Weights of a small GPT-style language model, trained from scratch on English Wikipedia.
Size: 12 layers, width 256, MLP 512 SwiGLU, 7.61M parameters.
Architecture: RMSNorm before each block, tied embeddings.
Training: a variant of SOAP for these matrices, 239M tokens, 4114 steps.
Each number is 128 + 32 x the weight over its row's rms, rounded and kept within 0 to 255. Layers, rows and columns count from 0. Numbers have three digits each. The size before them is the row's rms in percent of the matrix's.

# o: layer 2 attention output (transposed), 384x256, rms 0.0415, rows 31-59,95-122,159-186,223-250,286-314,350-378, columns 64-127
# v: layer 2 attention value, 64x256, rms 0.0332, rows 31-59, columns 64-127
o286 100:103131092162065070119122133083135146173099152129112113147088140120187124081118143110140060116136144112122113179153125069108088143108051179127113105110184088133091188177181161150078136133129056
o350 087:117080114095135081094106167144090093062132092141045081098146112143102113104185133149167154141181131153136161051108100131131159121110131089133068151074102085157116127160111064134160073086120205
v31 096:083096092149170052161087097141089163139102184107145147127134182065134143091101106177069058211131171154109091122103125123108145105092140087110089171147082111118129111168112116137184139152128135
o31 103:116134054118159107129115183129097097111122136096112082140113107124084160146149094134129089187081109107134184126164171108078112144171141235144143131145160141139127170145126225185190100047123118
o95 104:108114131041145133227142090170077125112085103156191132129150108126138110097166144102153112110052127155175073111154175105144125144149107051141146112124176125094187122160148126116125134140094124
o159 094:104142133210099136089071076162178098094095156128083098127152142145135105131109106166139154152124106178144085096101079130172115104060113094077081080098133120091159089092163060078105146181136094
o223 099:096103120105138163114150173131081109143159114110077133082107174151113154142076096110135160127186090154124173130191166095186119125074152173117154115097073096149062161097122128146123123197163182
o287 111:176132141186143160083105168135142198102134178128154153099095130124092073074161185122147125094123087091105088139097111141086136122126145137121119137160116101124121085116071088135056182144091178
o351 087:101128138075102107109180117075178174139140047126131118173085138147170180194099074141052176086124161128127148128137107160147122148138098111130118185100148151178138097124122134096089083069168111
v32 098:135120129117108158124126100145114110165133172122102148138064150125155082100086091103157141172168155096122124139177176112146150080178136096101143116120124163098166101129123149137092122114083149
o32 104:134119129090158127088114126135153173148116152173126153136106122128134118097115181166109161132153138158120130092174072167127173112127114140159131143145154126108082140158107085139154116142115128
o96 100:071108175149103144083196170115094102100144121168096084119124083150161151118144112121192110151135097085137138141114161142114150129104116164120142166121109118145136134069136119121163154146100116
o160 090:144136152093135093111135073145132129137099113045116191086133128200128084077169065109136147160184119144185058108104105165201096099090113154118069142106105161121088126116112109136139121117096097
o224 110:074109102101119111131168187111117119094149110135156102085137183162169187225122154119133125066075105148115130132090171113100122172163150127166125120123162100092116103161129146130106120107144128
o288 101:125114112090136144133120161106120151112139062084103136123158097140122133097140120127116111135088123155154132135097120115104099150115124144093140148123148051187104145192114116108092114159181093
o352 088:141177155169100073113111085184189105168172129172141120147146167115084091161110144110082110149184118122119141144126173082154144093161136153137150136144086127120143099073147140041120166152113148
v33 093:110100127138119150163157207157140106073192186082069132104131117114124137163114062106137101119153136218168101129096110161043133128219120142141080114155060150166171151137178114193090171084184187
o33 110:127162160157125139144129127075128146136083109146175139144119100026087133115078208179098048138117092102137107189109160142154164160071112166115145091091134088108114132165120104138152080126163076
o97 090:061084139122086119146086151115146123118095133162117117100135128177133132123111099112145131096165163134152151077114153147141133166137176165182198061152095139120109174110158169137137167136109142
o161 098:142052132131122148117093154134071146187109149149086091156092115161147154090150114047161115151114166196082108178148096114127145113150135092106118208134177151151137133146028171119121146120143161
o225 113:174155074073105136082129095172084124110170128098111182129186146131124127142103084119150156163085103121145132165153163109133151134146149125143108141113089117050161091140194100126106069161140098
o289 098:159092136125117102144131113146141121114160064126150156132159123139140131129164184087103164112179088058169112148128142157088136129167076166085083144135156116162155168118153171124094124130125155
o353 084:162180089128112102109174107082150111145123115155154106150112131139095087144090103097136160119075138129145127061104083140122084107098134087126164091170107169149052111086109080142098143136076145
v34 105:116134108153110194152122154143093180177087143163147085122083152099192129126204131128169115130071158099152134107118103153123114108142192089130044150118205144156154189081124132146057152083090172
o34 105:169115130095146141080093120139165100081149088119144077082143124166111130073080153109162139142117059090143153139109089128128109190132095161111093098110140163123177143116067104121104141105165128
o98 100:122147079127117189137097126099090162076168113131120105143119152129119135102144133088124156168133147121087079108126105143160143129078115112127062090178165143143100137162124111169186158200108090
o162 101:080104169168172107088116084159102118112064177150077123144101123115125147133146162116145142151164089134131173159093126100167161118107154166029114177130139140101127154017182091153124115116109156
o226 105:112099134149105144133122133125155117189162133138145111122128121177139126158079108161114109081113104161149185128191167159177129137115108097163182161097110101172117108116128149112123130083160112
o290 107:135137108121102134101140138150097117132166141162092183130130169132142123145123179146082084147163126112102088171083155094152181130146161177160149140163056153063079162203143094117105102165171128
o354 086:135116105127067065111160126099120152158117129146085116146165088091082145150161080176140146100151153136099129128122158155044077091159160107150150154184098073177150160139115146137172137142118128
v35 101:122127097129137123157221110186134116091093101147124165140145127172110114117107121110141211081145121065096146124119169136172077122108178107120082144187087118150151135141102141188143097131104085
o35 110:116120131023092091123106089096128131109133117101174151101103090188171116110116158142149091084082206150182104137121158185125136094090151110113108124134112136143132149070098157111123129090125134
o99 109:121166101121152139104127150140143175105127118155094088148095130127120117123184159067133096115082093151112106123149184107110171143188142132173070181124189102083131133132130103118189194173139077
o163 097:132133117176131184140146168110128124150139165159054114162160102105094103093082126163138097133116108127099128121145190192143115136103083114087145097056176137138142150131162154142081105095201114
o227 106:137131174140157141157083205119087181106163158095204113125099172130152161165039100142171144151176131168120192151128147036142106135119137135120197128160139093148140155189116092114133105124137204
o291 105:137139115205149187091136144134174101144087150132072114159122133059078186139153115154120174162207114149109095096106041089126112077102081152111130123110056151095076110101175141130113177136145161
o355 087:103132087136124118100131107092093077184148111174132163107135187130161145135148096097081063149095130092133161131136035097098133140106081133192130143073134133159136097155118118155095113168080150
v36 094:133132104161132091095081114133140078113118069170144159079138171156164123148117134162142154132131177079141163198158148144156175114190153110078101155141129071083169105186111098103147092133165131
o36 101:062081114087114126096141149136094147085109128146136129157138125195124134144150140155098195126177114139190115153153144171124140083111090132126095117094203169069164207116158107124124103142124073
o100 097:152093166140160219170140130090146133179099043107069147101150136110114073157102143141134107124131132097144203100111164108060084089118130079182161146156116115117103111152079140108112195073113107
o164 099:062148122107077194121071100192100188070100184088168082139141152100108157086136096114131102119142106119100093108100135108171147134125136121082094103085082164150104159094102099133156077151118131
o228 107:119160146138153062137108106121168090168140090122143117105109158175094109107174091089156173090138124108166103118136145110068133118123170183225177094146106096233107141154196080147120102084169134
o292 106:144122092140127116137148092120140054138171149166103136157151146132125116142092134107149101193100174117067125081143088105127124240120116158116109113128098175128106124090077175125151148178145144
o356 093:150127148154139144150083137160132101125175111155109119125143115092137114101126149158119160121117140155115179114116099184162111146170130109129164164150161054090156075082107177143123119088062155
v37 105:117103096114064072119134116178101149102060176095085157125136149124150098124177061103116168132161133113086083142117069094122133099152116142147090146156073132124134174138110182103167044105137133
o37 102:080126103123174103130136110170108091184131125109124097145151156104098134139133124127104190120067089172099139126088143179107127160130114094137179055128103129140221101128119095086118130110125134
o101 110:148192165168098139117120089101166097116197170152124156116080086113170129137109088171066113092158122134087136128135103047143148095136216162128127151130101153118051130133157143127144136114177123
o165 099:111104097114146107115152103157153185094151128117163188083161135155148082131118147090096066154090154132189087149143166134133105168141112112057119101074172037126147170074106084135149130128117132
o229 104:137120106092155122075182228101118155165055092127122138085118123140102108177110140165135097118111134158096156159144132127158083142179057165069149101167108087129065154179161122128109212147093112
o293 101:139136153126098157167109141152119111150147104154110139121096095109173149129104097096143109185134141122124177131144162096164165133089120171206085111113141160118063089142104146076063146138074088
o357 096:110143092085112145118095115094151140119147108202151067134165104158170156129096154129162166142128111094141086107119115173098120064083135080178143199135148162114153135096115096186097060147155133
v38 105:110158156156154204190144109138146142094123128125152142157084139167126126140126130119123131185110031092156089086118145090141171111111161141083118094091134159074148148155108101170157148152150149
o38 106:114146091096155124161117139115122131067159097110099068146153095182151067145112143047082122107103181080162139152116088079131068076106152116128092128090130117119109144192112158162050216106094149
o102 095:116075127130101124065122130112174124186112163173133096154106128103052176123111126113181118151202111149167089136050149120115095169146098119153101172084095130149100150061137127087144110096157116
o166 104:108135129088063072145148134082095087160123110138145095110124106179157083130204100111147114123115149121130140143139105127118181119131114113102133131116141107128098119119142176127085133130110100
o230 105:124169134192170154118180092142118131126164138084134139133160101089112117125124120178140127147079045130091129120121204150124136169116159128164173153194141126095133128119130132103135135145117109
o294 101:147095119169116097126052116117103140150071173130130191117159115069149138063071152164088103141082191113115148110196112226097143047144109101138137136146116133150126080189071132132097139178167163
o358 097:148117154166082171098104132193125121124152098132140161136099196108115169112144121132141173139154141130125142139115132138166116152155153142138153113097173168111185107111123124103157015114130137
v39 101:143089133118112120099132122147167140072079113041178156163129092162107071168169164078145100159141118204169160134162158111173126160150157078147156133106128096151191133076146147162144187165155112
o39 103:167107181162154111151115093113099174199157094148155139086125145208118164102118122127118100115146165120080119097157140142159124056109153176139120163118123101085065116119091133134112044115138142
o103 105:187123103105118144118115157110183065084116116098084069141131158109127122150107162112101115115122133145143153124142144135056149101110108118109088068133112107095115119175119114098180094089153109
o167 104:156142123120164127164129148080114174086123127173128127156120134087203161160135084137155177174119122127122154124087188140117069130151173110126140100108100147105160115109155111161118140203155141
o231 105:086178156165086126107126103115139142159144091165132168121164160132143197160153148134149147131140137153141092108135095111182122151109107117094124113189164176117125082181112156194082188072083138
o295 092:150137098126176103178094144157142082121112164122149096141056105119131098089113086167102147101156116134162156191134109112122153134140107046121093187100168158110112105098115150124123154100072168
o359 092:099153109111091165083164138154088115186113187136114127131148128090113105104074157129124138103114172104116074128166150101136163164109056183116169140134115126207103181164146107092172169153092095
v40 103:144183140112088138112131088096070128098115118095162120104081100119200117143164162158135139155133116160085105143086147093120102095063128117124106139148144142177131133116117119169141170124141142
o40 103:115050135089179173086102159075141091106163049080165110156139060128190123152128080136103102178093121144160159175097122091114161124146083143178197073089129170072100154114124188106130129131127170
o104 104:122189106183143116129173133158130102132116119134163162147142166095117126134113150169133134109169162136131097061110208075135104088070127148121170062146187125108136129164110103191143096100078046
o168 096:126123069192108085115171147128177144130091148193113131142099182097122102108106048128131135145079104134131115130143116131167125162104083124148123153126051171168081185203089074123173107212176118
o232 102:092176129132099064129142109102075168092203106127141107101106179156115117067128153054147166164160117168150088071184138193176132179189141089102109150154127069129154118141097139132131145138152114
o296 106:131145109163148137154082074193159105179135186163128094119156158103124117143079154157119095134121132097137173120138143100124152134134160116123037134103041100078158088123136095118070093094095155
o360 088:142110130133118151143096208150116182105131132103118088093124111167109178153164140108150093112170096084144163152119057192098120083129166143071112087155159100133149075107152176124156147075082144
v41 096:115147138101147101136161080127175109145145134136115111150180125076137147104168129158139100042121114163114164172120119116121111123141138087168107100110127162118155185187118127144176145121126172
o41 099:111150071113123134149087127140110121100099085121134127125099106163123114156152186150089125114115085134045139137122182103152187139132166095105080103149124087040142062163115132179098142091107083
o105 106:064137125139135116105113169190161129145193161128139105169117202139107186146087157119131154171160130095140148180092158104121115091132107120165145133095173133140181156113122121105106138155143105
o169 094:114078124092118121161125132082160138080094073076104132132083101178142119179139108106073115130160127119154147133132148131167094172187127066221164118096148108134123078086078137149122135147059086
o233 106:123107170164125202123103115138081094138158149188133123153153090104110098098132074141145120153093174130148103091119113123083190087106113159087117146127141127114091176057146117115103113100107104
o297 102:143090105121154165079183149087135166144082140118117167099111126173098095170145097114144131139114137132173110057161059120123164147118156130060174121149130091167097089163171141110151116119146182
o361 083:144153188112109086147139101157143135110139146165143163079187160073152121070124139132161124144147141120126114116093118121147082100111121155137131152179033180189142172149125120130127140170127146
v42 106:162163100075110094134116143101141120084150124125088091092175127135138164109116087151093106088129123091144166207140132150160137084095162171107168140140086102082122115166091164136138085118066131
o42 107:161148082123166118123179112154080129113147137139184158153216137130103112152150139135120117074134149111088120092129093103097062112137158112106093098154156154079087134128101085127180155099125146
o106 099:135141205070070056133116117137142124144138108153099072167117107099111135107141140126094167146070129102148190128098093143172136163164073101138145149084073097142101151182081149123142123137086090
o170 104:136128101181116114139180140179092132122122140139122106121102118124094129073151114087198096121141144057078083083141156158096084121158089118078139151155150155104155102133157089122180124181160144
o234 109:142158118109181148116111119075146139111086127146123181132069131137122143115139144171156108105124128178147173125147129145157156142098135145149194154118123144177154171096174121164179072134167188
o298 103:126107159151148167108141094103135164149130131118106167107147132161129113129113198154162095085143145185109100114157180124102164122105159143209100124079134083133138176149178128096049115140137103
o362 090:099096102109062115116063170107165125137157166051113097102094190184126130131088116122122177166128128173160102140093170135135152098099144133133115113137176220137159092107165127113114179133133092
v43 101:141167099085128079146140121156138097130075137154184102163157163124134118097083096093063162174122123142107148113075168134149143086167110079105121159129103132152106096140140102132168123104120105
o43 101:170148112180145134096215137150152135128139091100121090095131120110126148106161143149138130116162100087117157128127193131126143149199128164110142157124108165152129180116138181155107156129089130
o107 104:123165092147158147165159129141094136121121124098129156115147109184135046182100144115099119119092127123134092128125115132146117084121149117129093148140166112068143136093137142064100164153147127
o171 104:097147085146109112134162168093095173125125148147152192142099135142113121112163163097167126085134097128124026129153082155117060100098121101204169123165069117152095097172150115135161155214131119
o235 094:143072082092145112142078192123201109175158070178175164158122097155123123091164081090126151127137141117150142035144101144099083162146083163131168093117095150134185121147105128083165075162119078
o299 105:147121127065114122155109079152142087134129125135102149102108144050125133083134089137147080173089122127103146126103119099150120163125099073092157109122149177121102058109159115135086115120162135
o363 086:117105175123124117086069148037122098132134082196111087127128093197138161140097177100140134052099128150152131184119149123103133171095152121124139116114097115150114178094082116125084077111218128
v44 101:162102106125143114172160105101109146172045117125181101083126132072130106109131151115124132121102098102157174129072100086129187132130130133139158170165126122117100131142082107121128167102107093
o44 111:063099073157134143141155112085113140116102166106115156042133080101184169163078058124138068117148143129094124085176141132136091146164146092131125156100165142128231122124140181138177141105079109
o108 107:075103176107133173161097112154094076101186167137181081186091132168092102168162122158147144132111114153156142103133170140102153102065157140104168095161161104157189131165105091120130114146145056
o172 099:183148086140104119075130186138168149190139103165101141167112080154132097115168115163108137161137138167125121115155119113116094140160164126113137195126066106145115112167104123131097166211142135
o236 102:163149092164136048147075105138114144131112121140094113221121190172105115091104206109198155086144170116102120118173054125085142148188072131124086118104120149122083124170161156163127146100135207
o300 103:113143120149133080086105142150129110120173158044134104115182117162076116109132146115113148180119135118148087121114145147188080109167098148122111090168132080114078143098136157191032108079146164
o364 097:137182177077104163141101131133155112086110120127162156103178165129137152142165148110099082105137111109165184173092099110096101052094197129156179077150134103115104101115185112063128063138142134
v45 098:153135081127112042168134187112090099173114133099114169127126108076131141101146112100162123131098102087165107057168180134113078114171124134121161121187212052160184126139124169101130129171092116
o45 104:162137083104139158146092109114137128121135118148144120158166133084119130101134114185106104098095155117162164068047104099105077089136064089131086102152106137103154150169170175130064160092098220
o109 103:115141180103148101089172123113114116193147153101087118119105112131148151133157129063165198176102138115097191148095133070094166115124125121124125097088167128093118085115142176099128171149141094
o173 091:107163132163048155157136153110132144109118156138122159165156099116162113093129151142133078154169126052067110184119094072112143164107124123138156078097102080123107138104147104132110110114098149
o237 106:107134175158141193078085106139149144133090114174078140075143117146113107188100158133061139135097095129105149166150124136173154090151175160149120184182097166137123110194077154137151143129150103
o301 103:120105123144129162103149143107140154110132120172157124082083135091108127177126151122089131124167154155142066120121079168132106183064116079114144101142095158149192113119123112116157109127142077
o365 089:102137114133114110167106114132164133096135093123202090162125158149121134091130106120127145105126105176141112096186128149173130067092153103116077107074149114143040170116126074119122142132078146
v46 103:160150096118134135143116130070113174115149123064124123119186178108141198127141084138119203112146090142151139110138137209141144137127120139170131105137059121155153134055098148141094101110144154
o46 104:133120199084104116169137133110127132110109164094118105125073110158115072082112096085073133149043188116090103146161178134090111137120143140109120156076130154099117212128088144097122145103173102
o110 103:118125101163158105127077038186131112157119151163164172158086127165109106112106124123146052056131123118171126115083111113096212120081127155131139048186089133056137137168124134117171129086150124
o174 095:130142173148119083131139160155077112149129125124123110141136146104187173124110178117173091140161093157118112124111098115125127092059101104148179196166127170089112123153204143075083132103126138
o238 103:126170158170129136117121097108146081097120097096122130070116095152143165168154109104100174136182146191098142124122163096163114144157180126173086143128127133159125118144214151077141083191120144
o302 098:138135090120069200122104192097077104191126119163104133094134147120144104136184124150096132143182141073182125143159044129106186116066092096088125157127132114184120055119090082185113132149154098
o366 089:132099067122158146099153141115139167066137080116125123114138141056023104170103116124129089164081163119137148145120194144140067120171115157127145086115164131126109144151133129165132176148064156
v47 106:133155124099129090170105163044136096059101149125084104060157095127160083130064107124120152155154160155099106120081093096161117102189100182167170091125088099166160125158121108120122110101132112
o47 103:173165113155129099147158083141183082177149118113186163157079130158147115140111178084064113134123140085104121081077066170145161080098060128120116114126153138086169157082150108177131163150129134
o111 097:086140142131108153112116095127113137109093195156124108128144094098114125157149086191141104141128156104113145138119160160099100108093178087098143071101183154118119147216118107149121101138136142
o175 098:124084137211116134087070131130127113135183034187103077130071136071107093115141108178111166091081101132201123120167112121165087139127115099156165141187091085129127136157162116150172130133172107
o239 103:121092114121081136082129135082187089107144116106126099130173133130111139104151141111153136123133129137074116126125180113093160180137158139122111133053102144213109080130129168096104128176128101
o303 100:147142117133133127167124173101097156122113180128139130119121176158122140135207164179102214111105159090148149170141140114134131137118153108119152193107167115124055070065209148097153054112146133
o367 085:097121162139180152148138140161056164141089077101126153125098158142137150130122082091194076143144108193122136142135142129093114133145156160141097142147144156112158091116090146117089145100130129
v48 100:124098107086147147104117170131110175123156083177189150188051136127156128089114168148120133159086099157118158159097150092089116120119067074150056168137121148188133129113166085148131077089189090
o48 106:115144111114124133099117160102068140140105097142145138122122142071149080171154118077143151093097091128086063100119215140115122148151124091112117073127133125115101111129148143165185082138109214
o112 101:114134113125108153089113112094114097097175170144134176183127101110128132147177135146118092156179181071110114158132139160115163132100137177138122136134072131133115128125084149111151147162076119
o176 101:177148158191096102121092070145125124133081129119134036166144145177121120056200114159193143104142100120119137158099109167175101092138110161135118142123159103185148177149110110111099182104159148
o240 106:126118136169124123147116138138141106108130156154112137129130124155081084139086129127121117192166160110131172074107056131141094100109161137181126093085155134182106141166099188161155136109121110
o304 097:157173057105091145202138135084112064111128120116111098103114137128174196178107113107118084122102133087161137157160107116111105105124067165103149146120150144091167091098154165162135122142136129
o368 090:092130163094213131138172133173177144168149134109139087097137112132151140104103148120127160142137131182133149134115107084107143121150146074145202191193137149104120154120136083106089144125142111
v49 099:118138104113081111166125131123106128099165158160116157132184112091064114119191092038114146117099126073106142093153111077091159076163112116113136135082119084167086173168160114153135147202097100
o49 102:108163082176100117172120180141116120055214145154101160113156096137122113098151120128078159099109049118111087105066118129164148059118116106095130070124148133148107148150121086120117117092076124
o113 117:137105102088168150147081094179180121121094138161206126180107125099185163110103164173152088118150093133153184094125125163120074147131165065146072165100124189151132134086133148165172170127141130
o177 091:177145164110105162061113101153131101167081118079136147097160088111090109149121142109116139112114150144132131143177133125111140188152130105123117094137141099162112126120120105107078118102147134
o241 104:115096140160104067087118082094197166117122156135097180104104141106190168145097133149063129147129124141169037149088179162137156144134117157134115197154060116087180116148089138156136101130142125
o305 099:128140161123116119107179119118062118132160075055141115143122154144103180163142090109202085108168140140099130180163156167102120138157093145109103152131165126174184096124140110152183145153110116
o369 094:054124161097139130178150144123089072145120090105140103176128170140134101133120122143128120161123179165097195131120104044138126145137157136132134163190125116148128123121162139122102098179163116
v50 103:102211133208072117098150052163126122133144081168120148099172161095123181111103104105124138106170117115107113143199116096136061157128128117133119137107119158194140133169070135097104111077102092
o50 106:121106127107098081167100148085109139123110121185075131114148172118111143068165094135173082125163114104125095155107163132093182153146086101123176182125181165104160083134155131161076159160130123
o114 101:133125129080129079120148151089156097048108103041156189156114117162101113139133130105167103129157105124191114162121085088159138123101162076096081130144113121214116105115090119101156122163158101
o178 102:108139070173109136099174161203149109147130110146163142118128062161127089110143077132162144081100099129183106125149083148160157141140121162108090119180115159146126130142140161152118129127054192
o242 101:118117153111127123085118129104133166172150101113111082112101153119115115138073148150099140146176167123102085126100173134106066131160094154137132137110153086151155150137172050094085127138164150
o306 105:148112132188116176159070105100012103063103200083162150088139113089134132124106146185071150159092105184131190112113177163120162115108162145127146054098097106077130122101168153167140140113154132
o370 092:133116122077157115174108165073131147187114078091080121121103109139125214236110211133131120140111148143138148084075144145119130071128176150121163132150095158074113130122121080148144112067171121
v51 100:093133134127187185112137108159159186110173071096185133135134091122187089183131114138145120092132101136190117118080165117146145121080102101126102124056096116105091155113150089139109138123079169
o51 105:099138120164108096147110094147099189205133158171090137153097131170172113143114161054159156171127136105103119141089093178144158176116141145129164188128115169194146215157089103119105074116178092
o115 103:085117106144104095132142137092119100123093104166111129181116131154064132111132086107167124121099114123154035147098122137094089142160146108078150086115176111140135118163174150116101151155146144
o179 102:158067095051157162108105086098129115163168100141216155127023095140124136171140137156094149140102134083122082156171134109163138157150096118194112098150120144048120166130124126131103120072138114
o243 095:107157135132088124152152088155158135138208116125130094093183148146123111136104160171108126117094115082084193075133078171136135111140177098125135111101154119124160082088122182173158139229108150
o307 103:128126106133140148139135163130147136058076140120103080153174141130136122131126195127150097092134115175106186125144153141072141100077133080155133110118124094131076115142116109145115177098118162
o371 097:126128161075113137151135183144067086107125133079101100126109160097123158086165077164079086167149163155150141132110154091105140071098157158087099191205069178087142082094154160126166122173127131
v52 103:132160073138152152151122153143130164117126145111179139136126154149128155127140171105061152152188148192107155116113134147072112141101122173169142087116094162119161137210124146145123071086166149
o52 103:137105117087129153127094108090154137136167097159124181135084161068147114164084132149120084030078152153134128090107105110131177101147134153145146160152088182228125125084168080175109115154171101
o116 100:135134093102153175177161150141144090167134153158111154128165052145109142127093138137120081140116203184153109106169184119113078148129157132122148081138145071086166167190080144137065129102136100
o180 100:140127114102128042120144129131140138111132059094088052110095134175106084118152119133166105154145118097183110132086115205091084092110112119152084187204121148122123163155104166104160101084130154
o244 106:076171117149110089084147111110088100107074130119139090121139148115126114080177134183119179100141088080151156156114095121177191136118043110089146160090118153145106087115162136110123126173168176
o308 112:094094126140116155126138134106117112139152117122159111154144125173189116115127079136149132118129086094085137117132127117162098080148116163159117151121168111104108129140152185111147185165087178
o372 086:130130220110099134143097129102132116139119157168119165108188131121145181138107101132093150226112096095120098173147165093109156194120172130132112101117115088116168092079157152109122154163176062
v53 099:109114131118155154128091110199149135060071118141129076124083160126107090109068146123176103155133134133142101074135125068151105095085095082129201160084110120062130153122149079111096134168140106
o53 106:147110187115096081127118134144157137127105140128130169077142152097118206113115082157168171131199137110119111112140160121110164162120157099122140163105094094099131137121164140129126117124113101
o117 093:110086102135176088171184143100111108156153111150144118160139177160071084117091109168085106135133083114188130113086106148103105123092161145133145110175133137154099155146129175115149160120096125
o181 096:116165102150186113163151160075134058153126153114136141120112068154136140158094165167114196088102118186137160155167141109137057161163098115127134132216128156106186159154073153117122083100150100
o245 101:120169090132155132137180104102140157132071115125127119126098081111111064125162128035092077132118123140098158151122112159125129083109152162100120109148124116093126104153068136102165182109161139
o309 110:152099145133154173075118115057141207133173137127127115135123136125167109144168126055139106180121137120119117132121037119088066127192136173131105159104153170109110118144133137119115104092117152
o373 091:094141074125064179087129057168140102139132095104106168132160112092209113089140084141127163118110129054156140138117143165129194115087125120174104076103121077210119073139116126138112142139092124
v54 097:095116130168138065167155216120093157136112138150114099093132126116159112136116103154141122163190118133161118164182083098151110143072133113131077128090162118110156118118135151115026085157146151
o54 098:170142160123168138140171099059133140145119021055123136175147124128113127157107133150119136096135170109145180097088084187120179150127104120120156149098143106075098141174122062144165132126141131
o118 102:121151122143123205092089115107123134151111155131146126167161100006120106130114162148119159090118109110109131128155096088155099112171109045147108129096170128113152128117172111067149138104157134
o182 098:148076150133139102195149129162072174114098159157143160062125158133124183128120120066194103123092152112144089162138147064156104174136109186068090088161087146148119151135128087125083155123122113
o246 104:136169110088084117126139093139118142116151154126109120117126109164145077131168171100085161133103162152137150135127154140141144122127134055172141126132049174087143087096114152140120143097119128
o310 099:143103119110104100135068109164158089111137158141121124157103099126079106148197067092128085078134118111111084134103182169095120091232143171144158135182129098185091166059090180176166095160150139
o374 089:119095148140146127159105144170133114095154159144173073152128144165151114122170181173167111106123125139139164085145165120131122150100135139121138103079130119152135136156131165141149143099068138
v55 100:116118079153228106148099168133168144175142100130144125133176154134118078153146098094148198169119146117089166160177174067115118147106132151149168084115105055118120123087158103176165143137103117
o55 105:142059142175099182106097078168124034123146154161133156108072154122119079169133118181112163179136166074175126142120152214108092099123147117088113153122101128133121188184107151096129113123121049
o119 098:129139157193091095109143113093188159112106130099153114100130088113151138087115085114123120123134176043116125115109105126152166160140104123146150113168175157148118134124151127122099102138085157
o183 107:186098150103115126136123135159113072087159133167121158181140136059096196144167134149160130142095092178142105152153123096104123100177162186092098118125139144166114138138098144120094087115142090
o247 107:116161150117164097123138179113130129156098105130131066182141158139065126149102188095147153121127094120107110133120126149124156124148168074096170109197116115146165091076071132101174121120159166
o311 097:140126149138146113099132147065146188126128130110143146158166138189106135135157109103127077131185098150093112147148118117159100118110079127192145091108186134137128050126128131130094154141181147
o375 096:152117101140163136151100132125046153145110136062118099108099136150134099126069103135117096095175142133065103124137093088149139174136097116123149144077091143125126147131160067159168161150152161
v56 096:142122088184135114130167146115106046101154124132122080076039165124137127047154097133122141128079109056122100157115133122125140094163150192197180098086124178173072121149123104090141094120101140
o56 103:132199138073157093094149080100113185129135109142141115081200154178110091106122100106093181163106179143124125163092100185174146149086156124131103113173134077138232154150152046130108152110158083
o120 099:062102108166121119148064137150122082130091117151175093090116079118152153157061132068145139220163114137144152147122170105060148115078128145114102140089172128102136214149153145103132109094110151
o184 100:138176148177106190109140120073130128177162211086174122152119091167130091149105137185107157126166079147142062136160106141107167115113099100185117168128131144199125100142141186122094103166132114
o248 104:151091122083101134177082109141094106111123112067123166129179140172142128068126088166150080100179095105151171139095129121189067087146119123141115130071116088115172067179111143139137108154188125
o312 097:175096097160120181177131190091103145146124129194065151189100122102140133185137139157189118044112117117167135124151145127172092154154087105165146126150127170090104100128143108130125130152079152
o376 087:154075123076170073099123120153123166147141065128078124087076132095110151167158144131102128115078129131117142114137184131071183136203129128036127092151121109103096137136090088133136112097150146
v57 101:100125177154083095116132111136115150132071117122124121109072152180128136123113098100194089147136162111141145112153118194115136176074091086129150069197131161080107130160115155106127109188125130
o57 102:103134150152149155117148101135122135138096156077151159072161134137164201124079093095141176116139135109110163114176165096136188108154118135173117099110114089142141149089167115107110156103118157
o121 090:108138153101168164159122130103129101120160122164137030202147123066115097142120163111093091080122125135171173086112140178103118147099139108171153130127153094140108105123065166143208178135116087
o185 094:144157126125139152159178130116142108172174070061119149102123123137161145182143138121107124126113197142111109183118126114163108094122140139126141165090069144117148144127126138128139035093094110
o249 102:101075087087053162108117106138133134147166163150149203125114120138081096109169112123135160091154107178077092141051133126111105111097135035138108129148169078120165114110175119135144127140098133
o313 108:156146131082175121082085141134100117088105114115101169139151109126114123125135177164115099146123096117121084126099135122116156130165111133122082161104057125181087192158096117119087137152164119
o377 094:135136146147096109141113170129127123150160122173072082132141196069115093097103146153123167116122142148108150096153108109103061133129165150109138109187187201099185087196143125155134111113133133
v58 108:157180140074134091147102117128159124131168079127163124096133129087085136129175125128129148173125108123131156199094152107095110107137102120202127153122119093129134138174141168107130121130173057
o58 108:144133167165146100101137126099108115138088141145100105155146139129143067195106128142139116157154160167115121122104101158128173168109130133124125124066130199077173096115175121126142089148145147
o122 105:065127188136083130114164123134170119208106201072084078119148092110128125102135142057122106087154098085068123142142125078166138143169093142131170142110149155169087124168095115094136138164157100
o186 093:135160149193121125090114182112123132121121159145155128124087126175168087094102067107067143154165111115187100105134139118109066168103119151126082154122121111146064144179122126079113149145109130
o250 104:164101129139125160140159085158133113100213141136138123115088137033178159073134092177135190141125130142153114152165118174166166129108159133104112123130189078146163139113084155109103170122099193
o314 107:116127084085131119145138177125135167116071088129149137140143161137066139150090172073193096086180130092104194095143069096138137128180172088152051086111110072093129162054105156174091162113132107
o378 089:148081089078149063119124072165145136118160160161184201155179113183116147151175123164142159097123130146156145091117149125155094076140078105134083146118122150148171102175130111135140154126093137
v59 099:111082144170073086114139104138124133134121081076135108069090078121157118118121206120108059110155105160127153193089120166077102120153154131088137098191143175180191129093147115093074111155099159
o59 101:156170116114144106141102116111080114122126123151106077137157110136132149132072120132096130111099147174149217057113142101144086175097115139115129141112190147079118075142107180118135123122101099